config.toml
n_layer = 10
n_head = 7
n_kv_head = 7
norm_eps = 1e-05
bias = "none"
tie_embeddings = true
init_out_by_depth = true
optimizer = "adamw"
seq_len = 1024
Each number is 128 + 32 x the weight over its row's rms, rounded and kept within 0 to 255. Layers, rows and columns count from 0. Numbers have three digits each. The size before them is the row's rms in percent of the matrix's.

# up: layer 3 MLP up, 1792x448, rms 0.051, rows 1472-1584, columns 336-391
# down: layer 3 MLP down (transposed), 1792x448, rms 0.0379, rows 1472-1583, columns 336-391
up1472 119:092097171139105118124126159056104134121111110121126152106077136181148185209091072172159172120115121171117119142055096156123138163122106144111161169114174135080116138134
down1472 115:182140150085165104103144103143124115116114135129166127134103090069141123122137101142095177092094112116173170119089166177068144131075109158132065157168091170152167159101
up1473 093:151100138117125095119134137126153136124137075128153165065092124128220089168120101185110128148094047164143058149144180142085175116107199111143108165123111114124084070167
down1473 123:110144152185192109090101178194137146073136137113145145120094088169149117173147106150125144125103155090154032115073122077132152151092133125141155126190153159130111129130
up1474 100:131125162172124125130157106145140189070143058102116107127195064158101133175132094163155174143193060104120148124158136063158185161062149155136113134148135048149106178180
down1474 106:126097100147168105121117169175121124159124107118126098079139147114158059111174162142118112114099165184087077131144161188122112137108149132084117084133126149099104087091
up1475 081:149166158163087130104086099140092190079140106089148150121107122167126096126115140148100142120099143142117109161093115092104149101093122220166097123121169153120160081169
down1475 083:128141119097115111161120192112128139164167108079109136107154153154120114125179108133141119146132076121163132130141178097149118115089103112081162179099111114122142115127
up1476 107:110126116157133147155118097127099202082177110077125126094136081101095139165140151095177133147134055107165140098087108151100184123105115135170119168123129153138142082118
down1476 089:097090109153125137150127108130140132174183158161134121103100152093108090119131135145091096140119135110146144106074053116130150122098108032162133152150128172108080103112
up1477 116:135153170165111110193131122159145125154103131164166165134111072138140117128066090117073181113095135090190139139172174148129158134080153105142095177141210097094145113136
down1477 137:107109085177123172071125158122116173156151143064164158121135118167122116113071119071122147070115074073124101119118166121167145143168089144093130131159145139116114136198
up1478 095:191108178133152134217117073068170037129071097108061116080082103165091134116142110104111114118093155124116087207074117044078110153168120195091144155109153111150073064135
down1478 087:099151135129121103102105185121184141143164043165142079146199153064159077140120092135117140117180086096137157110152125043077070128129107123111149124128157100119134141173
up1479 104:119165112127161140142113105169120066109096213123180131131108139182135195113144151148186163130129144089124115055096133175119133194160106116124224146114128175087094137145
down1479 104:165112130090109128143138161104111153148160064126127167177167047101088111067095117108120120125125142147138109146072073065176114133114148152132116130156154121147089125153
up1480 087:113102135159137139113083136103123112149109111162113193108058081128170170162118127151127140146119144093167104111114131109141078139100160125188104146099139144121082064136
down1480 080:143097160194121105120112127154077116169095106151135164168110067124081114194120133156148171141117109126138080177088075106097098108116154126165137134114151139125094053130
up1481 111:120136133146104144108125138093139116131137109145121197154100128160131116155085096143086129136065070120169109160140138135036133095169107093102132119112186127117151105129
down1481 116:122082122150113151109115121115154128122125061125173157121091160116148170126110159068132116121088121066089159157084146124122035122138118142084150128112123080128156144124
up1482 098:116094160093102110113161095132152182149105155131129149049100148130108145148171134130128124100097093120075116148058043168211125177133124116097075160177175141129078087155
down1482 092:122119169120055087118108135131130112111111134077152079138151123130154124132159095148127199118144159161152096196120116128088179151146125137135135137164135157108157114142
up1483 108:151095153156100160111166139131163145142122097215119140132159125129085093177086108131050140110102131092100136149115181126054102113114126091151063114131128075108166159178
down1483 100:196151135150105119133131137107172134095164077149112181115138158157157185168165099117156125098142124075099106128165158134159185084113154110217120155112157119166142150102
up1484 091:167140188130067160116139065137133121178116097129133137069140100141199136163121154130139172141108202123151067123082095133157163145058165100159109150144154135140093064172
down1484 084:111139119130102102106157079106142139166117111106141113109106084155130112097133209167129125105102167120119152115105115110094093127072092128135115119117086198167086098129
up1485 065:139135144145146143170134132104123120105117090165117179067147139161135063161140173138189154103105042136111107155140132128159127124127105107138196131106144182134175099148
down1485 080:135124093151163201101146131142102160098138101125117100119141145192023115143131097156136106100122191161114104119144068159073131157159082083132152102083132147138100091122
up1486 101:131128165159078100088122083175138156166127054144125172109102042131135100176123117145178118117155105084117091085081094097160162148091178128069157176150097153121111098143
down1486 098:116149185133122163109126066117097089212065057097068167102119128179061097094126139160164169153125135135146129070147120121092120190098104139149098154134134212122128091049
up1487 070:164149155126133110144087154146147170145107152132099187070102089198186112172112115161165154068134093076137093152121087106104101114092184159157133145104147106166109104141
down1487 064:132133126097109091130184092133179148166070136111073153136113122151144128137091154131090099122134121150150049181150071113113096153119186140142117115114125134183121082144
up1488 088:142135134151090159073158141126120185128166133147116129137159100099111158124103085119124178147082155159148124098140129116121141126124131135211101209122151112121143077108
down1488 083:078133100105109109158106176170168098122154179060163132219134132145137146081109122118105146106129101115107176153116166128140156128164135138103109149183131135136149161128
up1489 101:152096144108090109112134114117148109207067107170134170131108089094196153121099129123134100140118110183144094182201160144124052141156149142124112142112166151125107149103
down1489 105:104070095117165110107070121106119120209199102114149131148078151102138129173094153075127099131097153161120106194083143164127107142132128157126074165120110137109215088146
up1490 129:117098077129096131130124103117108157171129119157086179104072129173147125155084089105127114138123110119161145061119123157078121081106187083126080162166189121118133122083
down1490 147:115152182130236124165129114120118135083122206123140143149123101143119142084118132121118104120184120113065155064119173162123082071116174107094192102153197157146087084118
up1491 115:222132156137133115090082135136130170114143167146172154115094137139095137136136205181078095130105146102180125111093162101128140186119171095165120142117161133103092130183
down1491 101:186221091139124108183109098148166124112144090101075193149130185138155103188111089149100140156147110186165167145127141093126099198164109100159147117094136083138172098134
up1492 125:158107150152086128153118132105113121134162120117157162144118123144126071176059162144090143147142155123166116118125101143141117052126158158153063128143123146145111132183
down1492 123:128109146168126106127100130075097074129113134075119172134087127102132145194105099167099134112056125088158123141150156125186100108104134119110120104131080131152158146152
up1493 100:163141132136092127083142115126121141123101129148160124098116094151117163141157179192174133129157115139180090133125085118136142119160171112041124129119169132104170128096
down1493 141:100176100118149164076063110138133169172161068097213110118117093138123168187130155169167135137133133060148147159149096088156148075077121199127154092130154153127118140149
up1494 076:142130127130099154097101104101170186218082101132122125132144085161151146163059120157077145122152170105166080161146115072118110146168150109122074098154203109077086097146
down1494 067:085128147100119048124181106068200112183122116106104166118074135141154130110147094141132157083112158127181129152149141104128128150101117124126101141149095042179137099112
up1495 085:142150146159132123137103056113162133151094127161123202137088058174155124171098139146131151113108136114142089093077088118134133134089178124161125153118138101134094062138
down1495 072:117148164157154085119131083139183126164111082135102179132088109172115118152124159168096129101089104128164097136105097113148132128057146111123131145162161125134085047129
up1496 094:145084148133114095213139133116145139168133155098096152169066142159129088129174139142124148118057106169185150093080109125133117067143127178164100151109167167144109117087
down1496 110:150118101142150169118103172115140111102106086129133064153172085085131148157135143105137094152152150133122204101098140146159142157175163097149165090111121134101139113112
up1497 088:126092129168126139131144121095097114151194130162138146170112145155138108173196111120172096130129138170147154163149130150116184156101114137177081139074115145105080130189
down1497 077:091147108092144107109101136068129146112143130114169149143154129161149068152121157108119127115133143070110119128142177103113072156133157158159138066135139074127153181158
up1498 121:157142253151132135163115141128112105133102115150126158150105102162133135190109153110075146173065158137149125132139131102048091152155124162123128142130162117125057109186
down1498 124:139085134155177123151110143142108173069154159120188074127119125136183145139138148163144146100117142108100110120108151105102173123154063125135132078131115096145101073193
up1499 095:122126055154174126169125161082118114154155143089145099103141109122105175146094117095094128143130164161147098111088162116063111091114144183135171108114139083126136173111
down1499 095:160077092106141104090134126077183153171141106083120121087092119075042109116162090087160139141102147122156116113073069105164171139165110104167070165149077104063133163150
up1500 080:129164152164153143165105089114141168170146091104131167136144049161143155170118124141112140175088145106135068045087116100163131164059129147129134173101139122138104114172
down1500 067:112097165159147089196135098107163146143124130148126167166125086165104146142140141163134140150067088127120084105116100142167130145116096157129125150145145145133113081139
up1501 092:143104131171135138064132101096131160118187103178114133162138097116071107147144148139115151141136126134140139110152082146141197172134129088120101121150097147078137074172
down1501 095:089110127153068113097134156157110078089121111096158126069108144126189131160148164130136135125124139169140115104138130152098105153131136115168147137181112145093114121142
up1502 093:147100197186141124138091080107147121116085061108190183137091089126141090123071129154115126109065145145175046168052128116159082161141146092114111166194169104135162097160
down1502 109:132124165148149127158185138148127114144068097101127149161086092162144121108159129158131123163124085150128077135052108105099113167093114130101074158171166130113146041122
up1503 114:086148116101157125151105128152105103140186113203159135141125102173121136160098122155111141157096160126151111153124197162091209175092146119127164154139140071123138134184
down1503 107:174131152122189115117146134135133172105152102143108091154090115095095149129138182199124191111107173135130118118066167162150148157149160125099129116104129151147142096111
up1504 086:113108138138136106087165150119113195184167081139139129150087080123106123155138138122053121131087191128149099112070163125109078149125142155117099123115154113119101053165
down1504 104:102126138123146096051092125120116136176062123144161170133135074160147126181128153199093170088166115142118096133112134079124138149107116164106058139137155077131112072145
up1505 069:090085111095154140083138160181142081157158133080157100127104137119110139094128052142105093138126108116102125136085188106088090097115136139103109101160093051151114125133
down1505 088:148154157167084186178161145100126150128129103156083079127143136113080163151126146164052167131127168155130151140098095115105138164170138065115174180132159122094105129151
up1506 111:184144200154108126085143078117143097116101118147138099097136068166107087213115142146155101113110127119155070085115122108158152169171173098138125151138129142104105124065
down1506 097:111132180110143156131078134123114164147135147128160096155091155130120096112143113159135151135095142076105118104179178124180171132140175156135149125090131158135166106093
up1507 076:143173149159128113140103103115132128157119119144139195115074071175143144154135159148132143109121129145154069100114141085158149145106154142148111150116123090130107040133
down1507 070:134135182129140076137143090135166120169109091122117180125068084166091132152138173150143147115087115118134106109107132087147150119059136111123142160127160157191113081112
up1508 100:108083149102123105127151062114133086161163167106124109097113112122115132185137091061167129151110087149199143108108149108078126141150147121139163196113117146115105116136
down1508 106:105131135109101139095120124075140092184122105089171101117131111148068102122090063108158149168130082211147103089136198071104170124143123159117159135143123136146135182150
up1509 104:117171157190145151196106151152115180118134156141150139086085087169150135155104083203063097152102164165124118129118112143109093146093111115140119122158169150082046086149
down1509 112:164182166127086078178082115180095124163161168093086144161147125134175104084115123055096107093097144181128171150153139155132137105180183141130127137119142139129125132151
up1510 124:144199104092088141067129119112122166136128073180151101146130111131132098145182108148104104161084068121148137124087135122145114197103147154088117182161101136102150124194
down1510 137:155167106101182120091140132118124174115176144122136142137097111150147149103174138141127094160174098166181160162092081107108088160131129094084095180124113111160156150118
up1511 111:213101126158092137139072116160104115146072151104167151091139054148145064155111057103087170148161138103156107113130118132129109122117180100134095137202187118109140107101
down1511 093:078142144141162110110136166067096141114135162118127154124114173170157149176124127124120064156122134132132149115153096163093096115130127078111112125092126187126110109099
up1512 117:092097166134161119073175098147147138108117067191162115121134067152070161155219152116185148117137109121096147111128112122143199112086131161101150125154135130114123105192
down1512 141:089127163119094126138141123159093132115140208059163118186166125171137118124129131146138170129166192137102141164135140183139158138125094105135163111110108176110128118109
up1513 114:153105130144167150141092117129106152145113068125129149184139120142156120162121092151083097113144150091125140166146148139097078097107159127102110169124149100113147102073
down1513 136:085141125103136150149123121111064182187156118136147083111176180156134198170117097175164147078111162119149167162108170125102069138137144108094186105180152120107111123119
up1514 087:105105157132122113111120100122118146098145083137105128121133107192104079118143105161173136127088084139118144144151081103179190093107073190133082202034183162132138166125
down1514 110:114145085151142161117152131169127163131163141105095120133106104140156160151105162126114081097099106164130127142092117153147154125173211097080146153139141171080150216116
up1515 083:136165144160152140090129103143145152161144083168150209133098080179163142129099173112114138119120152122191094105112137070163130139070155137133136151134172082130096075126
down1515 071:114134146158129099122139075180168145199094069115123220134091092163131118147151190126150156098106169106139090143109113098155156154057125160146105136141150170117107059124
up1516 092:103105126152154137129118126147136181114089117134110151140066077167160152137095108156078100107107160127109099124113147133118109133072146116179123160102170114128114142188
down1516 087:131151139163129134137168119133118148164099128096102137119073128189113120168147162150102133109113125104101126103093085096124143134093144171125121145113178111090071083095
up1517 111:178162137175090125173138121200127176123169133163101172153140132118131105132126146106136208120152188052171129162122082172093247127151155118190174137144123112128160156155
down1517 107:174129133084135165158122159132105158096107127106076148135151068076093097164138138180091110096130099095126153136149070101101146125077171138119041089172078182103172083157
up1518 089:066155135156097140142179130083157128172084128140087123104167116136169119192153101090117130140157169129150120110132138094130172078138103069121124194185135153107049126118
down1518 075:117109103148081104113048084126129071120096136151093161091142146149086125115124116110149146104080118159108090130139132142112097079132154166182180131105145118108107173115
up1519 117:117136094145071123162141122141146192138099159082122127108191109145155150163147110156192148125176117170177073189115156096137135205108150106133118163178136105119086153128
down1519 124:039065125132079202136139135080129182145115135169168145145177122073157158132156121125166144124144117101103080119116096071128090137092141128098112120086108142109048161172
up1520 089:121136163180105099065116119190113132216139123174090195074118090136140127154141124127124110167117167113134071141132050100135120150117146105162146177113152141121063059099
down1520 079:084157188140114131163104107109084120134149099115141126142120094136147118149097112164100134136061097137118145125105048105122095151081100080109126163142157175111121119125
up1521 098:132153154139094139158106065134125153096149079121176138132145106153125066132069157157078130156109163135123089143126117108113113149070083122176159173144144126139091119165
down1521 083:101113122145142141116170217198125136155120168166145042122096129100161155146133131188106098119096165152100169098134142131112124082112124084141175201150146206095167135151
up1522 111:125124174162065171175113181141128141125171064159162201185127102113097087144121060139115182179130130075166162150094099169095167126108132114108107142177111126096145108142
down1522 101:089105210176160158142086142169120123103124163127127114081181130225149111104090105141135151083151071129117095164202133110126119141121222169091109145099107145110233135143
up1523 125:195066124154134124080089075108114131131154134152082107101093108135140113171151097153081140111045126099170043156094133128109156136140141103112120195174114133119115115159
down1523 128:089079147160140164153113190153123099115122192136148145138098123101126103104109160133030146092154143114129114137143100133119113144095089134115178168106094107091169111094
up1524 083:099123116135101073133094115126089097167146160129092117147150159129139139125122083153158141129070134116091092167134160134120132116117107155132086151059162163102140073154
down1524 087:134115120114101174166114101143142127092131121099117116168138141123099149146126172076093115157167095196189129120116101114178142143165168118142104116112106198129156132036
up1525 114:152119194145111115136113119118127132129120118146119172130174108182109122176132140154077078106073174114134095182153100128062110105127109092103118187162179124131165124138
down1525 116:117140118084188142080203105156173151094127102128166115147157093137101121041153135135089140120079153122121112103157110143166110138157098091127062198162135086097116135166
up1526 092:117147149156045162233108082097133159143162165125144131103158083176087151172144119175099158142158091115102080124127095147089142127111124118115200165102149130124149158153
down1526 080:183121170102156126089133139086093120079167117148188156139121147075117054099174125074149176104089104100113138119142096119135181108097110174116162131135133134105158127120
up1527 092:134163174125134145140134093073125106097168156189166099131122089163159135149117136153119180143128072134166101120113096109148166107111142122173152172094120129112128116181
down1527 095:100122098117133113118121133075083166144135187123132173149138206116127150120121132084123120122128108086108184141130072080149120157131099178117144198115128120120136131095
up1528 111:123145155166056141071168106159125147137138165135144129133075133154135081127128059102124134150128103091183130089104123145086170105127140088215064198098090145119126087157
down1528 116:175130134136120149181082140133119159080182157109110065118092215131201114145134118152116180126159132124179201114090031096101120158125157080129141128112174159184141082165
up1529 110:123178161123103102124122099021127114183100114184151114091098107126091112155100114154079100128069139156167092163115131120059097191105112130083112156171185126132124106185
down1529 117:139149110075166163079130154141148158138090173176144057094117144148059187154096086125108063119130141177102141180151145093136061152124112131209060127122132134144122112145
up1530 085:058158149133057156085143115075098109123137093164106136072125119131178189121119126142113205150104120060132123159127156144182113208106119121140147123152107111095132034172
down1530 090:158090154139160138170140135128169112109111143124170102199138122109088121146066124131166084108131126153114128054143105112118152090107130102145135115143171098134147186039
up1531 067:132087112162166147111124132201133109149182101118189110130103116097129111118154121170107069153110134137129147147085153157164104144079126163100172086131094070116104139202
down1531 081:147196156116114139147158093113066118095112136122097124154138150140084161132127135091138160137145151120134158108142063104087196145137125069150087166129142130168093105135
up1532 094:150147103142144118136097180179126129154150104212087140080133093140095137127135146148075102138095121170140104151064141093101176148151140086098153165158093122123182095097
down1532 079:157113106103153141100168070165106132133084172174173155106143113112148123108115196098107075135216081171091178182179142101112122089149140111083079139169078134123138111107
up1533 093:130179158133136154163131103088155100133110151184116135109140127174088101144089129198121128072075192119173106103070128106091105125170122171147095145082198118146137116129
down1533 092:121086105116125148160130092151139110120203151088086124134141176159110117163151147162120081145079191088133091155149118231146136123200154159122109161117140185176170109106
up1534 086:136137117177138104153119156069130107150140132122143180167087120146114145161110151169116151132106084090172039126082151112098137150123131128146113174128151130102123090171
down1534 095:116142119167160102092116131107089124132103134128118207207118113181104102208133157192132109135101078108118078173070119086136144110043092161121124150187132185080114093208
up1535 097:105160173172116161165120133131132120095135189090146143097142086223128110193063173182147096134139138142169130093086119170074107137148131124129160141129188142140111133135
down1535 098:145156097164115127125123080125080124125157155146146097103150143196165127069111113164060140136091143142151127081164120126081063124157159088172184113153132131127073130152
up1536 112:148148115155121164162107062135105145105099080122116124091078064171128142145100167141127119154060130153101023146074062129176099143119164139158122130182203145111078151145
down1536 110:149152162163133118137119078149175056128095154072113137118112118101133114164165159152112114119125138157096151186147026090164097064115144143171115151127123117098143113112
up1537 090:137150107151103120121085135199125095140166098140117174108122081189141150127106148171150138121108075140147072134091132100116130127076146132130149144126140160124119092148
down1537 105:132091169148089118121095086118120176126111099143150162158081154136081090150121132143132141102081183096132124088099083095107100089107111163152158212158166175109082131106
up1538 096:113101141163144133176092062127137116112120127138185196078047057154079117168109182166126117137076157093184095108107076122107144150087160109085122163138225115130123037159
down1538 098:120156167149161105096130100134142135134112094122083150140122110136111089111144083229154113172114143120139149089116118085134164151086151135116113195169179108109146098106
up1539 107:143080148120100105197130122117137164160136168140144156147123118165114112147155199167105125109111060122119100122110103129137169110134114117221158138075132114136168143063
down1539 102:161113124103114121140109124150158135196126173171121124087146080109102140090120110138204197105107124130154097112168165109061148091122091149176099121208093097122104173156
up1540 093:120168140182144151194139125122146096154118067095185149168135076173132102133064139152139184136123168087167086168085140090096126147131190154073104106150248122117164118089
down1540 089:137159138122075132118119106109138071085113151077146195095135150126107104196119069131106106092147134105128115153171165110131150105157094087112171137117127195131184141163
up1541 098:160135190113063153127104134183089157131141120089160129124125096117132132117086109119187151125156103154177140120041087123091164104108162141092170194158094122113154155143
down1541 104:132116093146180110152116204123131150132080171120114152104148152115080129073132140201121112104111116130125093144168118168131146113090135094090096149074106174181113162167
up1542 098:089092135136146120153110158122115131149118126185139182123059059165126135163110134138083156117077143080184075107131108116112128211076143120129104161124162088125062095198
down1542 077:096076177132112116117180161164134159137099073120146143178111066149116100089111121144122083130112132138193103083118115057130154147097145128124135158191130150129133067147
up1543 118:153111176188137117104098103081113097143113124130106151135129098164167115166173128150104144177094159062122151155094125151111120120084180140196083136111234150086120121132
down1543 114:131169161154117144165161135165127178130098142155099124112106139087141138085151135108094194147144133124170075162178136199107162132153097114098142125179091202122118111131
up1544 124:109128186169140119144137133087094160182059150101136141116153130186145116156132105144181168123119094086196063060130102158102118105116093183116119130110160152131160118124
down1544 123:146177127079175102116070106087147107097033074163117117062131151092141132123157072082128160073049170093078135143095168162157127114175154063110125110143123162141121083140
up1545 086:134144107154127131089119154149116150127078097141105149103132053117141164171130115126154079161143131114183055090104130143134120104053132166111142113136119134112110123157
down1545 107:167196176144124127162114082128125159117144114163131104141135080157098085179142125161146166118087110111138179107099135021139125122121125155146124145119156180104075091096
up1546 104:093113116174094137116120093206113095151097052187121181059109127107171107112111157129135094084065182171141069135115155166118097104146144136106155171140135119114147078141
down1546 094:101111156133143121193142069152139145123144139126126220137091051141125143132109139144100107085116162115142100127147164107127156080076121161163142096112120093118142096084
up1547 104:117076133134166135096102202166100159074146098108111185155096111125179141154186141087165156169141109036125135129105108117132116169109137121175142120117095108104100047105
down1547 113:130132168148096121142136104192157186109129103176156126122108142067120126107158089140125092127063114124162120141137171120136143187062149189138135137094063120124157133151
up1548 084:192117148150145138122091119127091089156108144142118152108133137180083166146168078180145122124105101168126138122114097150126112101064095158123112148108127140105121114179
down1548 063:086156148163063081137139133135135159043112145121149081099166115114115118107093120101139117098108142126161137100137095174063124157104163143093087133139088097152114150118
up1549 101:133216087149145126100118119125127089170179063116080144094104075126213098145162108084124132133138125082082059180144142101104092153137216140109140122137160100110123121161
down1549 106:176139132106150115140124136118170122077149094145139154131097102149100099136116137135071130107104153164178151085164117093104124113100080122128083153119152134170113138136
up1550 101:186123188150105151183138099148095157074078151186113122135145107174093088226096159109137125124150130125149117077111098130085145121094111119146151144139146136107146091119
down1550 101:136160104084169094123106049093129122113058156153158128137129134160143108117185120124129123128118110114123139161107158131103094184127131152197073133143058185085106141087
up1551 088:172138143121172125131156133161132171104155109118120086075103092126182144143159112125091125112060169116131049110128125042162044134120140116115139159139147092130100086156
down1551 091:104108150168071128063171162100135126131184131100088081107120159109229116130108130149091144136113129166121169202126193126116093141140127169118141092122111160130178159105
up1552 104:136176128133136123119163133174149176082114102175098107094156095132114071170104143164093129097192185157078046148091088036114122127078154084165109128120152075117124140203
down1552 086:130099103118171162104088109157127160065135063114149133092105143054163115155138111142117113120140111131076157107154104164144104052222141080090107153064108162129159099146
up1553 114:190117143165143109160113176202081135135123066127065152157119114152123071166052163121120170146155134089140060136121009151151193139119130084137188126107138142102100137179
down1553 112:127115132140147083113137163225128112151130116150143136160132196151137171157170134148066129163080154139180078165091102134101148174121123111124147120131105139137180101128
up1554 118:104085102147124140143133115164127103151138124156150202099129122126209143168162108122139204159058152105128115161113081100112108175106163116065140194147097124125113109173
down1554 120:119099130121039140155151137131121106159131137131099122141137085123101076164164078123103178118143166106104060156141095082095121107104109116118101129138178146139124118102
up1555 085:107154088185088156145130157119161172103115174097113130146118096147096120120071137183115134096146142099137041111068097121055078096100163167139040162093149135134101120086
down1555 082:188089119123156095073118116124148066155080109163176178069128127086130136176132083149184181118110102114110132088131111169143196161068132143116141108153100188117122136163
up1556 097:168155139172131130110116116159149095115137066134132175118052082145174075143135132144103107155122080113101075162111105098122124121116146150142129195157160124090126104127
down1556 111:093152175160118144141117111110083133140154086124106138145044132163122109179197074131092070217063089098146088126096073085114120107122122164139121183159129099087142033123
up1557 113:122107143133115141130135172123136183166133091154095177172131123163183094189175112148149104092113146138200112098142117103122122156117145147128054139136156138129127130140
down1557 134:142074090114121140130153128116090160095108110083143121147091100144130076149101144145154113111158122100127144137124141122149143179099161083105161119111128092154144123127
up1558 091:142130162161080114126110077132137195144109059150177156136115068160138153176126129171150127123116126134147054083094116082128183195081116086106134137125115122114116082154
down1558 107:110084148171138125100116165100096151159112128127126171098098121199083094149160158142108107175121138090146103137104081147101141175159043113130062172142156141119107085127
up1559 071:135061138129172132133127168113123093159153136137151092131102133174133140137128092185124121116120165131102149152060168110098163103068125128151145148155123081174099106148
down1559 083:169154149145080160154097187112095171077128095126088176145119161164118119128180158104123141159102148140122137152180059188136118144134143126122138149131196137094104138077
up1560 087:130116175163110145112103045132129069167084140133124208139099064161115154154069128210079141138067187123187097153112134146091042130126153105122110188107136134140090095125
down1560 095:110119158126129089125108101138094107159125088161136174133124092122136099154118141204092189082057093125160089136164087121134102113165148099130131183168175143101125099068
up1561 119:126170098133121134132109083106140144145114134147135158123138128183158139144147204139180112151106171073141094147084110141108169191118139077071174194205152121107080130154
down1561 123:148139190090117077119140069119134182101157122111123142061135102082097070112086167130176159167122106132121141099121130167162131114153103114134094180162101070142123115130
up1562 107:076165118161161100102113097120128077186113122155155179151094134159106176144091134129125175116156182171132067130107102128084189198128098117137153181138135150119141075122
down1562 099:177121091145091160143134106097167181137118086077119073177117107171096147150103157168186179116127197098115154119030127133122115138099095153126126196111127092124177171139
up1563 098:133041213088119159141081145101139072137165133116152114125080148164159098112116129124153152146045084121098116101114130105146159149106147113074154101098184165144114077067
down1563 085:124141108178178101094104131141181117181113152146094109078091136109139191088137134201127132179106146122096126138135111115124156139129146151093089130136121131121132157133
up1564 113:165155126193110111153115117099133179110128130120172126110120072126155107154064112148055179143099124120207119116039128103149078170127201169117075136160109149134097130093
down1564 107:166146117184129107139154100122122138092123141134080146154147169108138175181130101136127183105129181109130140150132103135144125148144131119132072144159133136136114118107
up1565 086:065067158123183139113129109135113104120110094138108095098136096177081109141088133129069079150082212125124102159062135137104094188147140086108085180155113065107096119132
down1565 092:164106184140107146110090133104123120152110101164117162082102162125121112108109081102135137105108116190098106111142129085124076139163149172151093180090110115160147126118
up1566 098:097146199131134147122125124178176160117115112204159091125160108125125101147112167120119081093101146076167116109089081097152123129139106131144133129080112132124116111194
down1566 099:174091128137085113054129140161111135167183114096121074152170121166153115127104127053085169135141141101067143133111140132148118119197186157122123167173113086145142095210
up1567 071:142149141110141135127128161153163151181087145109118133094061119139165159157132127157131093089125157154077101130134118094106152120075093147064143075164159065142120128146
down1567 068:157137177129166144131096106123122177126155149090134075103127167131070129151095103106138166132107108141135108096154114121156087094129148112101169129142193080152182111070
up1568 080:129121135149132122137131130175113116173139133173185143134088091120104094139105112132122139157095177129090124153076122148169193146099171120128140141170134150111104084176
down1568 075:162087121111190108126163159155148124121156097118131126116163138100089101159129179178139110079134134119114168131101128079156151139155102090164133094160177099156183058137
up1569 102:134186163124164138174130084149135150118152092115098124152135064167124113157144144166078115112080175123118052111164114104121083190112138098088132167147183103146128121151
down1569 100:109109153112114148062115145170157183136126147100145121145133051129101150138144171243149090111123166168118151128113145134161121129037172104101131156154151149137153109114
up1570 123:182103133173067122075144121087136169149150087164118121129088118127203159146098075119065136130178155109161133166128090145135190119114152160128108090123177113114137117180
down1570 137:157140167124123132137108104099173107084130094119134169124093166169107133206093106107061152095128098067161168096171157085108156167203103115128114092170154129146172060142
up1571 102:157233088161132153166101120162135202113116100075148100121044107123078153169130182145081141148107069121150097136105092117140139158092150131151170120105138106131090077151
down1571 100:153133148115128117167133109117122201155152070106085091199081101144182119109141109111113132105059116180137159161123113093160091133078166148160119139128101134128145083156
up1572 087:153183133121192173095115177119120115113136072070060099219078070125068121145117118139067079097149058096074129085126153081107089133131136176179146133136113087090158083168
down1572 085:202161123123145135109140102100157130079117130125084145098142134068095117121208079047129118124194113101134110142114178122122145105157144150083177118157127129117163132091
up1573 121:111221206158107126177110157128134194120138118110078097145041107154133133158138141127107243140113166142188128150153145147104090159136145072124078137090160131132098127171
down1573 114:140096155109130143107096140170205140160147168125143124134103155177156172106154108138147076150120189103163118143177134144131112129121130096148103137102116146142135142148
up1574 113:111149149143156111125111117181150172125097126146165180110184118107127093203156123119116098146125053097184106148109127126106163108134204084172137146128125118108146181164
down1574 111:078200123091161116158120176097167119135110138091149106134143094141107126148157138136132156127147092183113109149090085127102185143103103154156127129151139170125145129163
up1575 080:134170115156145098117107054167125142113144074150167177120132099165113160142108163136156181109071062121099129121155146092149171160064139146121147168088097159104109130150
down1575 084:185175106132062168129122119144101095075109159122109171162163109171135191135138111089130122114120098165126112113135105150099095120125077188119137176135143118138064155148
up1576 079:150088127132149148136132119095092149165131118147113143216149125119158149077118112136148100117065189109156106118170176078078157096128153167156059043089161145123133171113
down1576 088:075194156117147135120067138109140079071124153115140061104121129155141136187087169104111124134169085084087211143099075061150105112180110116158159128096122150114097099120
up1577 083:180129120173105151163105077160145133119090094129105119099131077140126140189105135153151128124113139109170075114133114103159174175140192109099123166100161111114115086192
down1577 086:129114172182095128114123102110075163111097117139086130160116080199145108235152155156134165135094117114141135112147110121136207161144119136092103144113123170062112100109
up1578 087:134149118156121109166110164174149174156127056081082134065100091142180127147066107144175158100104112159194083124156146132080130179130170099103101175122141118123067105091
down1578 111:102124123148185118072137151196091132102081109089160106146109133114107096147161149191119081128084073145180132128178161111161162143119103112118152128121128136156127111065
up1579 109:197092159174124125110078150073099132149125130137121114140112147136137105161114093209070145151120099155209101160081153121156117102131162107154043163139145140106132153146
down1579 115:161155145093188081121096135127153172160148142155140083128031205092112096066105179099100094107095131115197097153132105093140181087086191120123146145113117085123132160115
up1580 079:103133140085163133104147062131147143121118091174104172141083098142169147130149160167111100134125097126119095181064122073151198164051133086147159103145101073120103119150
down1580 063:110109114128089116119128092143141079168125149103154137114170117085116181082134113116189175051163090111157125132081118027146168122105136181126142136127067105125172051120
up1581 109:116086098141128145165136113124134130164140116145080128069099083132155142140162124135102137119109095098126089054114136104094155142131140085160177121111118085123118117058
down1581 109:216130181081089102114144042125157138127124127230164079030119147129071150139155130108100127101149149129088089113131131084092152135138138110095127199131060128140088161166
up1582 092:137153142170152109134132107162127099158133150178138172106124058187099128161149120147099094098111151127150113133095087064088123123145159140150144167157155103107077061153
down1582 064:115106169163084160095095120131118124124114079164126165167124104141115100104121107155128145158111116164164093128130072099140127114139116151123164235195198167129126029151
up1583 100:129120111164122129165116162173126141097094116112124117103130093112140095125081101200077150121103114114089107165061075085152088111095119129140139146112138125121118134118
down1583 108:136101172127150106167179127147128129133155113134112120149124137120232174211160181175155198149115144057056128115127092122126154051162137106183170121114185127105117112076
up1584 093:148108137119179109104128142177123100105166169106078175131133117137154081162170134187099137121117118113121103138154057115170143107050123152155131158115219126124063153112